Each number is 500 + 40 x the weight over its row's rms, rounded and kept within 0 to 999. Layers, rows and columns count from 0. Numbers have three digits each. The size before them is the row's rms in percent of the matrix's.

# gate: layer 3 MLP gate, 320x128, rms 0.135, rows 258-319, columns 64-127
# up: layer 3 MLP up, 320x128, rms 0.132, rows 258-319, columns 64-127
# down: layer 3 MLP down (transposed), 320x128, rms 0.107, rows 258-319, columns 64-127
gate258 102:508518524490435477523490448550491409526537508489449347413520463444487502500539514547511377523488518463499475476531502498516472501449524415512476445531481513530538479455542545481513592487490513
up258 109:503447512527532478461516485486540545556520519544541561591506505464527512420542470499469453442527488486406515489466588458539529512527511552406465514475512401493588427483498479460499511543534509
down258 101:484538463474498523459520467565568473560523443422464441461467501499470520518495557489536451533478495440553454508526452494495483485465475456503532462517468567456482480519435449486465520540533629
gate259 101:499485510443520474539426475533556523586528538492499572592512513525493417494491530481554510476492510592571474506524473515469482481473439459462488512539546478451469493542513475542588536500451515
up259 097:546435516501416468508486522522515468545555518495521561496567532494489471477491480505503499490479605575544416495540466539536509503612504497495509534493524440568499512534456526492588528548417514
down259 098:522484442545498506476507498500455565507509514496468495524452498519457512499484443498464455491525573527518552463515470489464452510574535462477514526525483476456530481502439471506515574555462452
gate260 097:450488541514442471471529520534474481532436472497536432477505494523512579463497533468453450550412479498531526473467455478456481498443463478529459551484499527505571583534492495521515497453550542
up260 093:532518518568456503488435442505467586476477423490516493439540417466478454495575518497460435489461536441435432535433475622549524484518509461525495500542464495528462490451473541516498516567549557
down260 105:550515525482426494464377471486525608531493463535497520503498474460501501500492589562524465543509463442547500498528541415479491450500496456522496573451520496475456568533451519540451498496448443
gate261 095:426427510419496569491445479524457524571468460536497546553533526509541472455507442550485546505466435424491517527556508500445521440427493517484563484480471441462478457488527493589522515583553499
up261 093:506468497494492519507423571537473502489487454510498512499448541469543459482489456465495535614484441425442498525525469462473542496540562525490564462491458428491532437509538533494474470507606491
down261 098:563529513542471515548497437522502481569476531498513510512510482546511479552515439446646515529500522438571496534482502533539468468481534542462516494548538541440435475437528464473526555540489471
gate262 091:562586482530426475485500506437629519589485492478526522511470439463448485447510554458495472473448402495498459471448459497465567490455485464533527491550428522465451530452533445504501474486518497
up262 101:510478550502523513541523536457529551511506571543561511480540487487517520494453418534511517530475507483481502529513524552428494406485519507524534470511511553529515481472533526492454498537515492
down262 094:525365512485508545467512570548427463461443482449469468512548546493505452550510462492504530482482561450584546499546493532484399526501466522508485458501530536521537437545459464494538471512514522
gate263 094:425473525475504468544547467485510459597488505447468491446500487464528494451511543464523566425481502517480516563472421483511469509510489485470556525559576489483545550534484460521409533458503459
up263 094:555506488483465478513458558499478518465517545490510529524517513496515499574506416479447446488412528566526494533486547472552474494507476420524482489429471577522478474423505502474563561479538574
down263 097:518494474474502495489439501500566509452532475485526529490507535484487491547405506512498511439458508495534426561507498542464507581524450461514479517421488504481641424441478432485460495473585533
gate264 094:519495444490463482454517487532430547480492555504429449463523508482525497434480583462494464529512424482461462549451506488500493578523448440452483470609458438483510493552500526494581533493522484
up264 108:423512482481489469559518535563470632478454540550556491479547489474490517508487531496542534520529542513519428556463533497488517489554458479531556524548494509457445483566557549565451502538537425
down264 108:486515520513522539524435440550555531499482565543491460599553485526489414503545514536489527535506443464455493488516550498493536467453507499497455512557492561496454565528504571572506437461542448
gate265 104:491456401489482513536531489552465463420591517475522483488446461432575556412496461467558516522466426545500479487541592436450481559518506545493595459534564490477533512493586490482536455463483474
up265 103:519541579492484483489461494455565490570412507573451470497545558556470482523522495560452480427528513456430557485517459562499565435473481449483437478458448523545448520519440474504463535549520460
down265 095:453460443421523479447561449493570516466474497482483453489469467523489492462443486449539483506530413439527483497538462439480470539496512483543599499512510490538453541486606486556556478521536477
gate266 102:533495565455562493528550498450487405518503593526502455445498520536450483514497468517525561459562595517507453526523472479509473536533561554355529489553528539507547476490469455437558543530508564
up266 093:564501526506461417501541567454567459507437533537473559497535492545504580484499467488452472522516494497501558530447475518474471508540607500496519533547587521421601494493541487528525513523474549
down266 097:441475476475422444502442444495519516490556518487498436509521515463561505574498510484514489522422553532519513510516586444476519468579410541537481482509457455535500520565470572460497564380462412
gate267 104:504437505466470445521468458506481551532447477414522514504557495547503526492459422526528471552555499521542473452510460466514460455499432496523495488435491484487475448542499568523496526572415479
up267 097:456494484490548499452517477527462477562547497489501434518476482597533512510484526520535505498533525518538536538495486517458498437517540441464490472531450486542475476542495549523572507448489492
down267 096:563466491510454450491512481493507521590496532403534539516513531476516538547559553482450508457518492419582483485437530494493453582525497508572427516476475545417474518508505497454471536497458441
gate268 095:565463480442530451403505552473558569537463432511493556483475495516478555512507422413440503475560543535535464443504558490475444534507509489449476521506510536464562459446399481493549465449530475
up268 109:502470473491525484438521529487463586522504526486527527457460502483449521500505510476507465433497517473435489490565540460498531518540508504438581402526468483487526457503455465486502519567502482
down268 098:493499570487486516510506522514537577517488470598499482570565482514506480488421464543466536514569491586527473468461519488426505509503513480525491586589495490509486482474445522500555482498454454
gate269 100:535478454468511488535545490525503502585489482546439441507485430490499450583511483533462587520508493545495462468508500529520532529491482530490503499524498531503506491580524511458445506483414412
up269 097:433443519440522479472412505498477532473447473540524394512488459445566504525517496482509534557532482496490531491445509549524481478528518521531491524467494535543423462492522497458466542469532528
down269 097:518551492426497519480506561515458475494497439565478488508559510459507473539491510556453519575495510508503454526501449520492417501493446529532507462481483552464457445435541548491436486490477435
gate270 103:463494496492524557579493516505487519602495536436526455452476513527532476528485470477491456487452589432515449492552551501477540488509509548483559538480509520432527424489503531486502465508472421
up270 111:510432466474485462568492550508470429594480517471534510513500456447580533539557436477485538521607521464540525507464474528471498514492430471474480434494499490545510437509516520459451446451577483
down270 098:480517573533482523441537429509540472465488487554468520460445580496475515437466511492529494460450481504435521456464474462533503574494524493495547496427476503526446605469523469549579565550493484
gate271 114:532447436476514523545488451531512442522465599537535446482485470489477490494510514465457456522496472541518467529504475532575520496531453509514489500432492457480470504517511486538455553408529457
up271 107:502493488456539541543474528492496470499503518528464505434483474515529489504504514450509530486506507527474527522507505516542498472513426450521531493512529469530473498512474435482431532509546554
down271 111:496471515464526512497433480486516501490466430497496548512532511549468400506518496434544554535511549489475465511472500536453447464597443478481523537500484488487522549490459527535457454561560506
gate272 097:440503494469451496436552497523489436475520546456538435509482496505413615475448522500512504436518501536434539499524432416461561455443482558426510549566530483514530473536460474520459458540532515
up272 106:404502499499446499444504522529451484518548489511517490487477464505529558404526580524478538541476502523476466488491502417516512487510511636505561516530517527469527534508457498499454519528574525
down272 104:473527555505513543528503520510436486571566569521529506487497552513373511457462537532477543486552538473530470493466504476465496519550537448477472533443448542467485518465457469498524493496493503
gate273 101:408527492573557525532472392533499460548555470489526505503457481489430549520539493460503512531508492516513499514537510503507501515424504629503572497534503450540485417535488503507497543469467515
up273 087:644522480491492523498538628490543458463446582467466543547490567473451520506415475465492567402495510458504519509450495531536582513528538423497460487490460538466491559463525481505539486486502472
down273 098:467476443497491482525538539451481490494486488483458499475481523501538446530493520492555476523521450490520516542523456485492454571470541505429423556478399448528504441513524520453480475560531521
gate274 111:562573528558530530522483480528492497524486480495507535555557491462485462424454532532485645543484573483538453472461533528473490494495463453539540474565502529532463464548483520450554434537479526
up274 111:483477435514590492545512468509494526502512532503542513475456469495458501540485532505508515589513486518522513477556473513459407433497487528553517514509480479464411502515464480496529456442482466
down274 094:530493502493433498454524456551537576506537565506498471532509495519457462524461465476481453478482451450617566505542457552474515485439470483483527505490541507517496519454502495435491503435441448
gate275 095:456453459492564476505492467616514571474444523450512491559477455528419441553500467558468526409476509583539485562498531481540465473524493475435505558564473483505513431565465484574513486523479451
up275 099:426475589502539506545477520517484483561459507422446473518444561525532569552498502445500513518528483540525501469472480552610484572576553469523453451466526494478484531457516484459526495546483469
down275 097:536560474562521508485515478469524474525568501541486478453567463523574573468521506505539495548517562474432540504489493537495564461510461528479548494510462498514430507514525472516469542550598508
gate276 096:481593484512584456472487470503522475572560485461386466517485552502526510499434576469499541436524501534531511530535496448444479457526434501510439533439505408540516500506533498535473461466498463
up276 102:487502538545461419489492513451467444483544538477492493463463510522506459512502501490467521461466560522439473526531560494462454495569534443528487491413520465485502482482449523483539508421528456
down276 095:536444508395505562541531483500483605523442524485515474490533504478497471497549488513498450530535453487495552472477530474490512523425477485472511543521432547507572538560469523531472535544482549
gate277 121:511559488486494443503472494506524495501471604537528485497451447486482577498472563491545501537512432589504475464531457466506502437501481518396517472502532512473455459542465501452530496480485564
up277 102:435468517453467547499485487489474454543498445444507467503530561493453549528523464483427524475462448426503401476514486575507502502458567521479491529496439529539538508472551485456460517507522515
down277 112:465566428489466511445493506501419478540469478469546498431504494498546538548438447520482512492493509558481485528539413488488473429508441495406501539546440530534486455520481505483449608512502519
gate278 101:522459475532528457474549470466484495400441509544444485483462496524492448527485583480493509440532488451530496558514549456455587496539501515523529562502544498531476455510460467512444454480440449
up278 098:523434552470519427523460477501504507484466498489479460542481523446573509601445479560513423480502542515509418480554490512506526467612491483529469465440548493502424473475572432568490552466465428
down278 099:470569545481442504459519514511425428481551465509513445498501537506473493510518525449522540549436544464451575459458526473508466442491513466490553575607517517497545553514541578496505471534553556
gate279 099:518466527516449493486441423526490452521495509471499562566459417451489469465459443510539532473514532514502548528523500546432501571494452509572453511579510499543557499415473534530567492420483538
up279 097:522487503479456460608568514455461511540548449461523458426523588530442507473493483446457429520507481473548489434513495449556508577536588522448591543493473584509483536527531542477460532523524517
down279 093:495492522523480502451499486446503478469427549480486505485451475509454603437460464512583503453535489511448486508534411526445492559473435474485454504512484462532534479429474503531513506433535574
gate280 103:548583534521567554521511476475431529492465558487499465460494495451525540497470518466441562484529587543563548460497513493568450566493547511456530570482552480534480493493538523539550446477508521
up280 099:559515449444575483530534515560489483574494521535471522431524507520508526496562483553465482518530552484505463525451500394529457526577558474493529500506604495511478519415514523540530481512537474
down280 101:511504476473520492546472469527531507584527517488547551546550514535467440420499455452581467571494557526553529472436521496488511489447533539541489507495458505483535551541484515481434475507491403
gate281 092:481535492556516475506466512455499586466494508494452510533457501573466464487491494483502508455487495493553534530555556510518503539481527465574498510565521511475500517611441548421501544506438502
up281 103:431485562510499501538473466538587450532514518542571429513505502492460481522531392484527496509405467516517475496564462509541499457475577583446523511528563540491544523505497507515494498500476517
down281 099:546474504495484496463456484472486498528504502497425578529418491486503498493461554460499497490619583492480554580450540536460497485527427505499520503445453488519489484577499542441505521505503488
gate282 104:563474465497540500508538451548506470517430456452509453555488482500411574474560512518475512520570525551499515553501488516510478483512480401477496539558477415514481534533531469498420547522568562
up282 098:426588483486490550462531472490606473467518510537542507586471481558399536489492476484519485541533452526559542475476489469421531465461517470460514552517516470455488528509522432465472470485489536
down282 112:491457565552505508463546417513538527470526474539579468451478508501581530478516429500499499475459589558566481545467456526519484446487547432506501483439561469478483529478491469510527510437555531
gate283 090:424448527510511448544397441488527541455482483465463465517522494529560461494485516474508479440438521457525501492457537525570532492516504462484539575479491561482448436457490470566558563530472445
up283 101:465466469500520541480445490445451543459493422500501474495532477548546473488536529546480457513521501561460485498541508525521493511472534517533508527550463410499464453464578421482638477508529504
down283 094:455541561500520590543556539492524508474513540510488557476466550472516491512528435520448512501504413447514477540505485524523461517457507550495573502441547480560438496516495507466440511538547484
gate284 101:491513489466494494478489501466422518466593509442505465533569562585545538503502562429515571521468555533501576575410525545505507469558527491494463479484613479471508488504542529510503500453502565
up284 103:492516486469537550478585555507569428517506458539495468475435508484477401503524498495540535495437493500507493474530489511437586419416543481502513543563480495545473487514478475443452459537430427
down284 094:477453459544495526433583486559492533533483491466545537477470437455406547464553475523447482503516412527499537455561492481507422594469437459506548456504495581505427518519507428511514510501545541
gate285 106:536527455502529491457505457517517482510530503494470540557540484473512539512539470467472564468472548507590430482554520536499473497563497499549545477522463528517447523476470501516492465431476536
up285 098:585468474550430452541476491550408445453482517514487507556454499458501461535508519494497499534492537504514458522431421504527475531516470454491479565463540479417546503466476524506532518530527479
down285 096:425495455513508477449496463448540511520457503468398477520491498507547511419458464503595559485526526552483516459540503497513429455523478538470530411450478546538473445554404603500562529431450497
gate286 089:460474508490477471478532493471527501540570476506422472462516570406504505512474483502486444502532476461439516510560473533461511448478486514602596449493469559528560502542526538543456459494464556
up286 093:426544527483458571508544464495502512509449470463425536455471484414541445449476534538546468449535435464475525551502526475415547513501511540560571547527476505510591528570514537474501482502515420
down286 095:537539513512400527486517520484533487514501530518428529444574473499543458504467475503533489548482539516500576444501489555495473505547521456496531530503464505571469507487471543535461548526510620
gate287 096:409544537510462477515496490438502507421480439512514490518472484543500466519470406491509416467481524452419440464543490500533595555441465472492508477484487439534507477473435506479483543552452505
up287 097:483496532564459503461515518544491520536491448470522508552475476551532523503579445417475443508496458422477450478491551495540588494467429468470518517446522450517462523526525504508532473505449532
down287 100:533556557519516545526445503513457457468491444477520483537461480505481538514537453400485446521574491502466501497462514500489532468479497530512490531500531425574466472512522490502492533495419449
gate288 115:448490446455441470455553450489450570448483472433581440489465479563558460488575461551506446513457469493523510567495502493480572597483523525452598482475484492486501484472493502516480522460480492
up288 113:482514437480472476479478463519454465503555489504536463493458500526606471446515442515470566528462541460447510506443555441459539561525455515453547447471463483515508549468488508523530499503548490
down288 113:518519590484468565503452491562479456559555486587457511516510512488578429450421439450537494460491468512479484479477511512493462484545481491572483454417506456506515585438490525530510445537525453
gate289 103:457421442532531514461495478500520550459461475498507547491548587536530545472551515530563520474533549432495474536436502501557470442544497553427504517511459468499514474518511566455513490453497553
up289 104:536530453487522508481496499471534530541475487542496392503578508536508506501448574485466507488415444471490486474556497520500567474467524502508457474524530553510465565502482435542450539529483525
down289 100:438468571498485440492553449522533572506518541493549507494444464508583463441543459572479526440521554521407503482487496467425480486495438510530527512510483486520514527469533513527522452484492564
gate290 101:511547541548489503425500507500532560479549517454539424458494448513462581454463522502471545454542480518467549531496521530477433444532524518427491478489487535388492460532450552468492455555505514
up290 097:466598530542500497475473494497430460490525489545496442539497473523457507507499512443554399420515473457528517504536548525514464459478508501524435480521464525583557456513476403514545497480581485
down290 106:460519502597499487437564451460531508498432441471554464475510462551476523490500461557469465524495558569572479509526510503503534489485546520463539563514488537494519464447505455526544567564518423
gate291 102:533528465453520467505547518461482545460536497502528586507492523458438518491519502558535536513450469496531553559505522494519595481502531586442502515494488557512464482556581429461496502518486479
up291 093:536440503408484491518529525446531503571498572471505489496518484479515510495538503529544528540534560495518529463567426512511565504505475425575377476542515479526563461492497508520469451494491442
down291 096:504471488524500567457535459532472526455548487532537470548476536526500510507529524504512408490448503537484514456401476503443478498487540600398552506487537498399496500499454500414527567507497474
gate292 102:491484493459567584539481481512498485521414470525536605554493505565463493486466533532477516528500565462479526527471506546447492464461489528503535490473486440506397492411553386467536455523455555
up292 092:505520552458461489535479482519526477509534535514498511538502475497545482473517528569476513433571525529537548471528459439547444510580508452579426519537481515468495462529446558465467528534493463
down292 094:556520600528504451462485514559522480547561441483451477397466537456594525465449454488551511564526510513551513457485502475528540483485532469512494540511499521448517491554469534436461409487485499
gate293 108:554517507506468505504464493466505490518502482411488481485514565464491501573541494410481507535472479509436449471490504453474456527504455431464466474528454456479534410541530486515543467529510564
up293 107:439458499458518503449543509514487528488480532464501475526529502521489537543523517463467481483414513447473553496528533421560520515408489477502508532477529496481548504478498532519458463444452556
down293 102:501550555501488505496523503548547523534449525539457496519476501498502572465469511578451592555446525554563572548510501517519503471514514458470520455525456496450461502548494467513404536534468521
gate294 095:484513488450562509485575519502509475475492495585595458480493437503507516427515441485607528511559555497556506554528522462473468510513546504483528520454513471518474517482485470425536533454474534
up294 105:524523506483617452457432452516507491532491486556490472458579527525556500510432533529522500541566491462634486516531589511517445506527538516469488525491514494489496488508535524438592583560440538
down294 100:418504456456534551522501490494509511548512519525504502472556524521469509459529545519495546511545460453556474511506506521563457497504427506520551464454458515494494536491489458509500564566481454
gate295 090:436483521510526481513517523478490527508549515491543479464522507518446488472429487479460439515542443498459509478547537479406451480439580474486528565477566507468498422541473524529502532524513485
up295 094:550535567490515420553512517535454533459520541509499519498547585446495537484466454453512450467479461561489503519515417535510475547480570485510520487490556545541439513466428545503475535521523536
down295 098:476528484471525549542505469582433555475565526493557464476518507481459493511540500577564475531547511503469535486570547555536420550510508492561474491486522531488554523455464466557582523481540469
gate296 098:470518529477522574445470489466538489487507426531448573492556509518553543518500537396570550421525567541525475506521438516505494533543493500539548546515484514462493484525537432499482512448509421
up296 092:497547472508449542422462550456504433485467492417525484536557492461507414477503584500539484520543451502525561539462526521486551554500453574507532462513504570494503534528540499476502500543499449
down296 104:440514503531542485480450520509484501522512518486451529554565445483507534520483547516610468590557420559483513501547463476492522505543492499503466503523431444471467472498539492517500547454516503
gate297 104:514489468466507500534405552488486447458587594507466497514502495511534584562477405555513498508427498481482533529477487451507526442501482551493466530580503507454492490433488534445561501496457499
up297 101:609499504481511546502433475555476513546472484514501476480471526487511474482524526443501547582553565450527481404490469485503471430473401511538452506464565518480447428452533456584552479460523516
down297 095:527584470527548495519480572535559501560562545526561525463532468479533530537530478507441518493463509479439522484547471475556511510545484509470444534525507507517560547488537478498597483522496517
gate298 099:518484519525456534482407594508486471558469463503475477559547467425518457506460507542518542531483480409537453563443491553397530460428449535474513530486460393546587452533560465512525484424527539
up298 101:472452508492459512508515433556452472489485422477547508472525535497459516456538453418463410492471482520457482468511459531572595544434487521575525567481579518483491506449436544516568518461540491
down298 096:471462504474491515523444528513521439546470458535503401582472475522526451523553550525515520465563503468478525534540442494468404574563403489442521540555491487480496498502518510484503497382491533
gate299 091:509567464486506456536473475436491511505548493497448536543467504525489441529446431511429436517483482491500479554520505511511465540534503430563515523545535576418445477489499534431547403499506452
up299 095:527520417539450499471411521497467553435446509429521529523565469535513492490556494481537548532493485544464486530416492405499548470500492533422532445462530493558485473516532480532444586423530570
down299 096:483500479434519514534561501463506484567528538538460586510503554557462463498465475468451452485520528560537482535551555568578449522558522481565484533592450514458500448529503560456509411536441468
gate300 104:458543475521520484467510511540513491472593570516518472580518487425438503461479550548467548510471391554508491537589502459482548500476455457506488422574475538501551489501470555577521439448569476
up300 112:468484476478533475477498527551497479477489526539575508496436444463510535458576447520515481490552474454495560473460511510410481481512503572523526465481525495440494485502482505416541550502486490
down300 107:437438504475492407505517535494461501517503507472670424562503410488524504529539459491545473417476517561536499528506522497412510484479470458545529472541480529456528408541502479528496506433514483
gate301 095:481429577511576445531538556501482519558520499572502483416500456490524502463522480488519526519466557466465517475528482542532512474508514501503515598506498535504523520534481436489505492428578454
up301 098:479497502423582485436470596525565489522556486517486463431551563440517550402543548517567519521503521463488468441444457466511523523564511497486496562533538487512494507483544522433513540452489439
down301 099:493484465535546579500467542491512462439517493529473534476518573455416521469485540531429511559571497487476576488472448540479477452501542484512440544462478488521503541537521535450534489489534515
gate302 085:476501551528549520527453547483514473539485482520506438504463491557532437464503497511474498516546455524532415481471526577497490508411473484522465516464547529564542525552535500479453570453522566
up302 085:474510582475502470609470495531537511492494469505480480481455484552430439497465495471480562437527442525497391477498537636510429490477510480534485490493443538569543489524503463490490556468561544
down302 088:553490554470499499522451500530494481546501489552482542505508486561524459507511458538470470545491425524491473523503521491514516545504521465498471460427417396537556515528494458491496471428504507
gate303 098:512561415509467498534479470503517564488540449548498529487481460450518458491478468519539503473494492544441394521455502470468521454484517487435539436509579478552528492539496464484508466485534444
up303 091:471547472482477470538451444433522548455580475506435503499556501459484478487451504467520486468474519537528486467421562422440456460520475505522471461479570548459522445547409470496545457480530476
down303 102:565513459587525427498487545481547545542490444536484482582436491539443494506527533481476540481476661531522509532526568456530517467507470462504521488534557513471559567474487505507584513483533516
gate304 099:575546443551480501432512495435478510492517507462461458454515514577530477472486521607475502509460522559469580480486540480502432464443455542489499621455466519480490501496458502469457461526555494
up304 096:469491444520493466442564478518464457494548489458489533415523509595554490500493507578488531546431505535403599497454515520530386477489508558499517589461468527478449510486524468478506486529501503
down304 101:507455513474530510498473476587511439532558496490591501516472452470560547434587502558471524532505533531424546534462549483490465482466457504405430463425551473477527517496483500500448484561474532
gate305 094:549544512536481522528590540487476502459487521443502468488502528554446555457544519429505479473465511543445517530424532588554460572494571522527460475520616511433530476458528476468457523471491495
up305 102:511444502518540500537483551531474547498546446586494572497459494529436499535525532516475449482537487420554565524579484468472536503478448529536502486505430526497499495511493502542505538494470529
down305 101:477515470443493555518510477500491454527452494456500434482448496421508521476500479526569507501489564574469461525481456546557580550451510473479474484480550499433559469442515558555497436483562455
gate306 109:482528489447506478489521474450464482436521519436471512471425500554428474493532493509527600541464461476489503547457482523568485560502503529515483533497542506460429491501521477434523525498523532
up306 095:514494502588427553536565491436549459582477491504496541490526487515544479491507500425550468519485508539494551456499422478476485517495502447552529482524457509484535513442441531506540459494558469
down306 099:525555533515491484567515513521512493503461471506588519542500537529508492512493627505498460511484473474550570505467490462496458564515467444538500520473477459497484439572475477451525555471525496
gate307 091:486475464527503588447466528524559473483506551546565448500553531509532501454501523469479480494479456475540494468443475408452500429492518459511461512557503484492599442514475475480445470508500503
up307 102:528479482509522576427530525440429440578519455438462446448552557440465504447512488459549455439509520514535437521513510499460544429513495502483550515525482435564478524515496515522504493477489509
down307 091:475549547492452479570460476548464579482477523531486514515465423524468466535448481547506497593526582521464472520524459529546431500563493507468473577523475469420482491433502476568560468468486528
gate308 109:558492482482521559467504528521495507474455483540456423424508472584493435536474521498477546488446513531518530465446529433503475576525490513391514583446474436451421514445428509481555510506567486
up308 105:527501463489542557506515465485533484516474567472483462519433503496425476547477519497530536493598490541424469534466490496465516527451499508462526497464443516471476489537545483449476414529517508
down308 104:535519503379495493574442456526541490528536503524521530563483547460513517447492558491531468495527551509492505538519518489423524494476481586561476463543485469511568388514550531532505408563474534
gate309 100:400538563502496521544512503485560515568528521472575465537493501511490478531474484448539502511572523503541448489540532521485509523501512446523567536519466536505431491633544568511512534444511503
up309 095:461545436522534493504443522498431473527492507514564521439500512523447499568487488497553485513525463456552530514507546468499437449478513439543552545478441502489489468567521503573486464444507529
down309 095:466552515494537465456447542511434514536538535521551543491506469579494509508485539468463529554487560487499434539493563488537447536464378449522510425494520490477437505438476505497500470521513576
gate310 115:540533533508480507509443544454557487524429536568538518516594503529551523448464503516559473484571533481524533505495498500519548506525461490482386504491590509517528520489510533480524507596555475
up310 118:574511443478562433481498519490467497478502542464514526544516523495454510544501480464446418505452487517509510510503511472528521522535526474479535538445456467465508537421565509513555471503564571
down310 103:549515467475532596521497526500466492424470500512535425542558462508502461512552509517467475486493509543545471496471535524482532478518497472519563517516493570464527511539520403505529473487516499
gate311 111:576542463509517421517453502467470552480434542530477516479492479571485544509535444428575499457538524496570478572488517495447463558559465479541514476500559518478458499528511493559515538535501465
up311 105:477498495486523475579513454422572525471514498501551486573444507437447539450509548544525488517421440490471488542495488521559440505500524476521549499513449491500488458499563551437423543493437450
down311 101:509523472561540479513564450479463451507444501468549556514579529450510494514541545505467534489485509494438471499475502488483546555445456516517452497492447508548508525532487501451514500515489531
gate312 096:534563454519417538568515430503479522479534493476552528581493388477471540484507461458558519512495446509445418532485506529505486553513505567495569531493489480549484503519527422485484499488547474
up312 099:427518510466470538431512551505456496479594515508495511595554537495517551503551514616532591450451450481512464526541500457473507479410476524539549516502515476456555490522488477518548488552492519
down312 096:485505527529398492489532378510491522538520416523519517525483520526481560546535558475551521457505436532535496502511517441464519443510463544547508529506464464531468504513460473504508426460467411
gate313 102:542499516560449535505508541550492618469470493522427498424501498477525441516458478458530469520522551472532464527517556434542504500625479475511488493534478556538446490428443570499546489453555519
up313 091:490519481451445484518470576538460515540523463450498480500524478437452559477511506487532536495453518507482547491469486490431519466495579486439514514538417540561503518506497520484510495474499446
down313 097:516509516479517508471444395510522522430493496453508498481501483426463511549531495560464531516507408501495499436481436481423503479524517475498530439538490472536518509468577429509459552455523426
gate314 096:532407458532500452554462506522523503542579457486562489473524456449503547510467458557500549514518508488547442509510566540524495578551521445493519559512461477516474450506480585519518501492531468
up314 093:445500540523429534432607529497522491453502415567476510444518539547537487498562517438502487431472460469493528454470407506504513459444477554529455462557444500550528531468486435504518493490456486
down314 100:527518489535461569520540521452496516465552502481545467392491546478510573435535461475522471500454404500510511453504422463460517541499563493530540439524470484545463512480480458561488556406524374
gate315 105:498488452563459513547472477487538497492479421423524361471487493517557510488502513489506519538493468528486459485525562553513433530638454524441465509548454502500489536488477520471538479441487527
up315 105:528490538412503560505501501530515500451485524500511486513515490551481533491553507508539460531472521517444535572505474533481456421505525485523523479506458420504546516480505522462516491521535561
down315 105:407434493495459482520501523475525518512460499528477527446508558509450572470557528482513511539513454500431537442464440463491502427460544477446475522453529468586453462487567489506490537506520487
gate316 096:483522519504565503442529565459538434496498454478425464460424559455527406486461478496407529497459488538486437606540468521485519478517538559503530471460436459569489445464470513470441542513450475
up316 097:481510554466514523498572541529504426473516448482464473535519485477479510477537541450519426495457469524534468492463476528449542527553511447520443496490452515596547480448449553483509518479520512
down316 089:468474443535399441523467477516539496505540528504498495514469408533478515482526493531488471510511489533561479456509519478513465442481457472550491493544554509481491551487557554524494469497488442
gate317 100:463514512453444461479480569453507423504446500500500487489574503503495588528547516458552481508448521485493527427499515529555577475576493504559462524501504452540529498588493482529440469490576486
up317 095:461496473464560564480643521499424467527510486495567523498542488496504527490613545508458497528518531427469555409547523576488516536504527473542486533519461436569491486511527537463480492512526499
down317 098:472464442510466471467453492526512551540461442486501460507467490466516496461504578506574526543469496423521451504454484487604446486482492493539532514456486459487553514484538508460525482410477482
gate318 083:513548425538410573499486490497488508498507482467420522496483406474488513485450550401503495410475549467479527490511504601476519446539520486534527494482415476560480518514493517511475449571446535
up318 090:536460518468528467535551498457540537431478516506479485440519553497557484589444510520465492415537548510539573494476531495524531456514508471523408527530555558552424579496476504557466527508500442
down318 093:482573587485556445469451444502485517514494522553471493487510535499522477446505432493499486568589490487467476556555484516511481472457477483544523518536454457458503447559477527478575462552545566
gate319 104:576509446470486500573520495537517416555492524578476441443466491503483517485471519518497536519559554486524512522459381509459474529490505472427465562452440484499524464499552543478505497535455470
up319 114:463513471509521523415468523432449546570492577470504576538536460546433518513498525510503493471521421478504526577470478504546546514461450570481504485489513527523571537456481487467522518573568442
down319 103:457508522502541580416465552527522446444508425472447467502497459497563548514479539568543531474551465462489526439489508453470456452560533481530525533513492529463493549528509449430505510512498514